Weights of a small GPT-style language model, trained from scratch on English Wikipedia.
Architecture: rotary positions, tied embeddings, some layers without attention, local attention windows, value residuals, an embedding shortcut, learned residual scales.
Each number is 128 + 24 x the weight over its row's rms, rounded and kept within 0 to 255. Layers, rows and columns count from 0. Numbers have three digits each. The size before them is the row's rms in percent of the matrix's.

# k: layer 2 attention key, 128x160, rms 0.16, rows 52-63, columns 0-159
# q: layer 2 attention query, 128x160, rms 0.162, rows 53-63, columns 0-159
# v: layer 2 attention value, 128x160, rms 0.195, rows 0-8, columns 0-159
# o: layer 2 attention output (transposed), 128x160, rms 0.183, rows 0-7, columns 0-159
k52 092:113177121116145122097170129128145126152137109167104125157147145118162111161138122143114143124144137117128125141089137120097100170089129112144144106125107132134107143095111116102128158159127175145071133149100187140163180133152163194094112148149145140162146126127139128150140115116126105143148086146126107118122136092145137152080108088087078154101127115163117165147120105143170138136105121133099149110152103149111094124135091133107125124177153117121091159095123146113124105103110108
q53 106:164118166164111127130105126135128137143124108157130161143149136160207137111145117121099174156135115105129169153135101145112113119164111123083131075122128131136158120071141122131123173162166068131090160125135151149105115095142100175128101174149135142167109090114089137166150150127176138120186155105126111114137182102146142117151135114122114174138107122147159129125111090138118169102119132128110114123130134093087117138120148138116124122150133130153135123113124149109134127147126129
k53 115:099130137125151096147121125134143097115125158128128138138123157209139103124110133148159134128160123063149098108104173142144157138123092115122116114155145114161101123146131162137157116135142123123102165120151128149147145079081105143144155132119118116157178140151123106126135178141117119121140121123157100136103080100133147167147156132150147124138117124120141096079145135167129150154206104156155156135141143097143103119131118102097139116113116132155119136158084164117160107161140172
q54 110:128133082131112150116125130105117109174124159131148137146169126145139131148116123108136135105089132124101168099082129126111080076144104133122111159122109132084112135148094112139181161127101131111092138169133151096103094092146116109121102118089131139137150116152097077137103144110134155119121113144148150138136134143087138110100094128148116152089120090093104149115155115140137137154124147141107153136113127111063131092154098141078108153111159122157105192113122149099173105112121121
k54 117:117168150115147113173145062142170116143126116130118145115077096117092158130121159094089158125095145103108096134133111150119163101086129143106112149129133115120121182112137091135126124141133125090178131137133138157110140128118159135129105108154101110080132125113150067151172145098134150147135128185151117134170128077168109127103127126149171149107124110125157110124115115119132118130111158145112162114111139144137137141096093118092113137133129138168174123140165126137158165103125100
q55 106:138125142096148105106118133118124137141109098127144080121169101128084129084150133167159125151155132125111138122130126110121158137095104098124149146109148133097153137119107179132119079155137128130140115118097167123107122098133098124141157188099165109131078082143146144107113153070129100139107155083130140157162138124076123164116098125115110169128104122100146127129100102107098127133167123106145133135136106081094133104129119194085117103132118095146106127153123146138150104109161146
k55 106:125132167153123119114154109115095125110108114057117094144137155139157172156155146160129131100145124158141111099103122109097125121123104187107131099169096126141120102178149110121125160135158124128101142159180116133134147112123135139096105157108164146109134092093104122131182133131089140129108095081088142127130163124107133107128142121127161142081129152107116123103157119085124123128122099088104117116153126143134114103122130109109088119158162092087151142111122107097109191121116126
q56 096:177092149148092126131130137108121112137119180134106123118142120139100142132109160086135120118122100099080130129138112160149179123122146130155095088129100090124116166098097163100145124172116127122082118113136117155121128139146146135085123108121115184151133173105106116119118104099147088120110174116119188132128119065142099100125094126096144106106153099140158143114175140109103149126107115160069134125155106131111133140145152136134134165154142151142106162089117143157131148126132131
k56 103:116139148140183111157149104141123159158140144141118117104136124142136103110097146132129136102069123084167093114168137180140158130128129158131091100125122151149138133157197152105130098116131123149167166086115146101147174127100145127133115109127123164134123114162132096100124113123165101139118170133142148135104129104116118101113135122162129106133111160132096104114103157151129083106130171141070112117111156134159122115086117148072089127128124127141149141121090160095168105137139142
q57 109:157083141125142138125142102109116091108151076151127075120053124112108150172172163101125151123125145134147110131108164097125158109108120120106147086145112121121091166101110096121121094072136136116104152121103089113098158159126184140113113115132153120108122129135132132136110128147135081148113084135118177151134120152144129094155139115152090119133099131119125100126135150069101145110142123109144095119116137116143112151103144144114090133119148101131201123119105137130146130123123093
k57 108:122097119146124117113102140098117107127094152126150136154164141118136140081171116158138158069155126127123146110156151096133128136144099107095133181145099177132147098108150138106121122101107084095154144136151113136148133130102138147141124127109131117122113099077141118150086093151120107136122093123166100128096147126103079105135150097171084105143126137152142153105089135141118097081125143150143091148177100151139137128166087111128123114119103171157130100155130140120169140095134168
q58 101:102168174162137130149131122097108106144090126116117144138130150128131132175066160106144138127144160155095137094162118165147134142115147078111115106109119114142121144064139132161124132122127100159108070088137138138136072126182128147106116135150119099134141163119105129106180126162166192126160133145143117164112131105154104134153129120135145127123096118155152155154105161147160087126123152125104108137131103153120115124148126125155134129123068130126084124157158158114138136128113135
k58 103:133106109143113128141169096124101129116124105121065152118104150155089130116120128149138090154112164148146124103137084142187182128162134104131144120122197127138103134139140128117168115096137184114115113139097126129144102117102114107117168142149157151090118152153140150133140143112143156124152130097127153114156100122107149126126126142127145081154151105104132131108134150141157143112113142138091112094086162108176122145118203122143123133069148131131098146143155125103159115102110100
q59 112:101132145168107118126124153125108113150107149088122138129137098127102071091123166106158112146130130108153109118138156169085141115088114121135118130098088159103136155151112155123129155133121130071118117131109148139120108112092095151144125145147158138162120125160164096116100120120107181144133141129144101076112119134116062134118116140094083129137129132135101117130142112195156148115140064136178121139122158132154147147103117115162096166141122132133146171091130118090117152124108109
k59 108:152137125127086138153169179137185166098160103120109127116163130125136136170144125183118090144155118119125117134164134123146121135146174136142119096148117143108122112145118098110125110122170134091138106107140112119129117115081116152135096085167147128108109153111077119136109100082130175104122107166117127126142115132106132107162106143068121135129109117130101134108162166131138138151119138138141126084083158148102148142136140102135159099152091124154124133198124140104107133158122170
q60 107:133142103121112151145167123096157115131123132094123146091115095142151124183170117152135124163143158160136126144101091136142111153148156115105163131106088140135099102118151122135160089160127078119118141129140151133139149131135117124082132130142135125174137102119175156154163160137149146122120118128125113127105094150043116125130159093108102139100124091076098135139141142146124104075115133115136140117172137152161153139135127105140117144089119108156116141160177142131078118082131106
k60 106:138133077108095127116126147127085149166085123155140153139190138140141121105142105163114145102117109145100147161143141090128149105139135108138129153154156191105166117114151135115157114129173128103128113121124125113142113153131103158123160115173126142167180161136150137103144165093154120112118111148129112135156131164101122132131135151069129106141161099170120146137162126126171146139142153113082130111091135124155149153110119129154156088076123130137103109164094141097153149119133093
q61 100:104114157141142132124150151089124108077124123089139130126080108101140132128134097162131136107099150146080084101121138163108149123128108131132130096155154147115175129155140111078100150167098117141101109126150125134094176137176123112096112152072140134152146110099122171117132113123128137142107173113111117163161141123117139146133131153182169141138115164132133146112144142143093160178128118151120129143111137167103148106106133127193117107104151106160141110150107120127145184117118146
k61 097:204090097151177092142108097127088096121094114149139071093177124127116147148103140145126101133133149159162091114126144152109084168141124148111134122109122133165113112145128098115154134155128133126121091102146137089135108161103123142144120130125147103141138135163188128130115131096110077129127129102106143156150162156151155095155141112126139111128133141097090115106143086129112092129168128150135123098128078128152135134162151136146143099181132130127151107111135095139115149152140150
q62 091:172112092113127169131108113098127131108139113129118125155100139097132132146114103132118141156089128140152200109116138134133109106052123095096118125140151127143145139163089136100073164123078142101120115116154138138173138077138137163092128140141109152136132071133103129103174153152155136084116111118142084154151139150152147085112160153130133119123124146087120114148101138142132148111151104102118132122147098085132139116117118131115171158079112112163110102125123126124140114156139097
k62 090:085121131127097127127082171148113145137085156148110138135159166102145117126122144110125099159147159145096106111158117129126160150144161177107152130079163154144122124094127142134128139127117111154121132111158127100115160141121109159123117078150150087178117143145105110144107165111160138122120108149128086103135196106134125104075093120139138148110103141139117101079071169109161163107158104103171144128096097139132115127112129140131097128147154151120130110138118127124155168105140130
q63 100:123110080140108127146130130128153141137126168118123130155108121150139171131144133169123113099113149104084129126146174139136133089113127132087086093123106146181137101136113131142121138121121147131098132110110125155109153127125152057133124109144159143191107157141110098112139126100142140103116121131169127148168148095102142163156096153121104136159125117166188153119115162099151156126166134101112127147115181095110124115177151165098116112182140134114108173111102111145131109116142137
k63 101:132093103146142146128114140137081112123098137133125101114097126126116131128124136104136130121111068129159102105111111151069126139127145148101115168157124152121151109138129133120150126121190118140149124144177142096124120124146128175128147132098090149134133132121137101115123126164133127095134160156158165140122134046085113133144148155146092162156196153129158119148135175155113101139160110088131125090123161119116150122093118076107094110130133140156146162122083130168110145114123130
v0 094:130147107158108110133118133158139163126103171147135152092113107125162148164125141103144155125111125127128140152138151111138201122108111117136128126168146123110130136098111115109083140150120100122075100152128129130115109131097121090123138117122106096185127116127104071142107130147089120126138126101159073156117140134116204110102129139144088130098159145117178097130120075082134150115094107144123131131157094121147126142114101140122111140147146103120143188139112130126098101073109121
o0 093:176137131080155151130112119097128085103093121154128119151113089129120087123151112158129141117124134106102122116108122083089114106103141128178116175143155131104105114132125119086160135113108116150162081094088131139088096142149096129130120121123146100145088168126170124153117114129123142193138124082149113109131103133114128147140139113134099118153111142086104126128105154158137119174135107165132143170185101147150143101123128147133119119096187123134108144138102126116137147174115100
v1 077:146152134144068109132093140126167128094114111126133073123099077067164145133129088107127164139088119120137090084156132154153131112131131138119129121104124152122149174094146101112132110149133154154117103108128152118140126069130171153147112164129102136154156138101135141151143176149139127130156097119141163094131138076140108115102104117122118148104127124133153151114087121129138155105102123110123133081127156117143148105140131112133142133078113164083116086130120166110104122166090113
o1 089:144128132160165138128135066099143134142140137112130131170141109129124109110133159114098114150152164117128102123147113134152108127140096102102140115124113160172149106143142126158166093085157144145133114169139119109145141141125124098147102161169156110136111069100086174091101139109153147086163109149108127132089124125147092140150171139127097112122134139138157116148133125157149085152166082080145159134145125109092119153142119110120135156128149106159143086186109103122117133161142102
v2 088:135105144139125117088126135124087118144143117126107136117129168092163126105150102115118101124081123137139096109131123128114165114125132152115115125108135135102116125090119146183069129198161122110126152158131145121176139117109147159122122103115143119108118170108107147106133109182177118156118135129156147151079079081105124106148117129120084113157161120122139135141130163130147136062097110147149132133110132130128111127107143124145088129134088128093126127117185112072172140095115126
o2 081:086159162103135136100113129073105119123081142135121138143104137078137142183144119142142121139129093105135113101154072092143148144152162138084114127103127118122148143133104140135152140171132146062099134154110122144093114126177150096160139149132118132160105104096156152121117117091152122099092157118108120104127104074108100109160128126119138163098118100087159127129163107150106132117142096144121160150128157158080114102145120119134105135138133132142109124092074143136119115097126148
v3 088:146108175126135112132112097153149111117159143157136132148105098122104147147155120121138125163114143108134138128081135048174175101177110119121179088110155095134137135139085084110137117164103124128108114145115150202120140127135131148110138137137132172117137102132134119122175097102104136144166129074148131112157127133086122134148121143101129086106150114130138105146137134129088073123139124083115130122101101120156113111123154120162144110159117135096077133145158127113122112130133107
o3 093:124147118131183155182107103150144135145088116113142098111087111159144119147144120118118153099143149114099101144089140146082137105119140151136061125108141155178087109108162121105091100137133140190118148134109190137119189117151158113078111147135129117147116129118117125135170140157125135141140137152079157152136158142127112137121102125144160131151119149094135159161129118157090117132150116136150074140155159145127116143134180135129124109165127105156102128119142152141114134139126124
v4 088:153128124131111147119113137153117099150127115158155123183104136135139107141169165124143145105124132075134157141113163112127154117150155140108118153144142148103135110174141117120128144146127080133098142143148137149131141178138133143104098144164098092105149118185141121108133095124143117072100098159115098114107137115143107122154129170120157157147078128093099067129141143082137178175164141128121119129126140094128131109111163124152141155128149090077124153090132145186132128119128115
o4 096:107147113156116104141125122139113103136131174097169130150139114109119115135115107173142072117093145088133106147129119150168141110055080105132147119121133127141145167127171138157139156140137117150106148124114140079108132107110152160154131109087111173135132125176151109126138100153127206106109158145119145183150117152149118130170152156150134130121130129105116155163142117119139121138110126153116094146110173141121132120106135159112158127135092162130107164149108116103121092108091159
v5 092:127173121120111140125094110108142098109084164117118146156113088082079133150101087141153122105084119125129191141134090106112162141146105111151115123137102140094138115159102089124180128097162132116154120116151134115112134160115080114122114136121117124130161121119151164178123116115170110095133154108130141113127144109142094131131108114147123116151122122169134151117173134072126127138121080173110114099114145132121114164177088117174109133141108116093103098124107115124140116139145085
o5 089:116153139085123079060168103141149151180118113115136102107129167141113116109126150100113184163103124086166116104115132099102132145119151059130119142099117136150129123143133125134148084148140095163128153128169124165137160114131170131104117162159112133155157152091134123140158132133082113139194101121120179141101122136140128120110143127131147139097108125112163162127161109116118098122109113100130165118109125092136135116114151173094123126127117116155129155162111150112124119139101123
v6 094:170162157133167095095148110111079140115096121139137132136133146118131133174119119142145139102110108124126107152143052146172136165146116086117077146131109115104132139116146151127119169105155131118098116136103119122130129118160135112187140148123102154083142107145105120135127122149177133134142145148105204110105135098167104096120120104122128138162125133138156156085080115121124148129163141151114136117150151181184117122146149161132117119172112118124157110119142149155109141146112140
o6 088:116114141158105160109139142088104163167123129138134148142118170092113134115149105096103116117134104127137133125123110141095079076104086136075114134131115081088146108174119151159140116128122141092104130134172144089147121110180092139105134140117122178130105127082132126144148130147132151145077108100139120133154133107141136118143098150169144116126117119130139099106180162134172147128126131103155122134143159117147090135163129182125130149155176173163102110119126138138160156144112114
v7 084:138116147133142150135135141130109150129123111139140099089132138117118138136140127128125139161154127131134147106128153121114130110172114145149118160127128136076061137153101103060116148104144153088162138113156158104158149141140120159122134157118132133176108146109125146147086096120183136105164102131162108133115169131110083105140113146109124126159144131105103114151092083101109096115145137154174145109161136184148125166134151051125101164127126102095141145102135132107094137091112126
o7 088:144105141153100150116131101140112140160126120121153123111122109118158144150056121113129137138112118085145113131140134133084096124158080123087122148139163097118151096099123105115141150124144101171108131134103118175109091117141077103107156151113122166144135110077130103119109144121109165113195139125168144134172138130097099095173127139132137081104141106104120167145095153148140126154139153139159132103163116117103151169160158085101148138099130119126162119119140117157132114151105128
v8 089:122102135180111158093133126128135114159152084155165115173095132097147111156136162093138113146136128120134123128133151123134138078129143150155132157115117150171115125097110120148197158128110138110129143118098124182151135148119142143135181144176090154134122101141146135120135108151088147148132161139122113102139142140099087110082119126140108152146144096095157067082095148097138158159125138124127120125102114142095154152114135144142113149153101133128117151087113118110191132112135099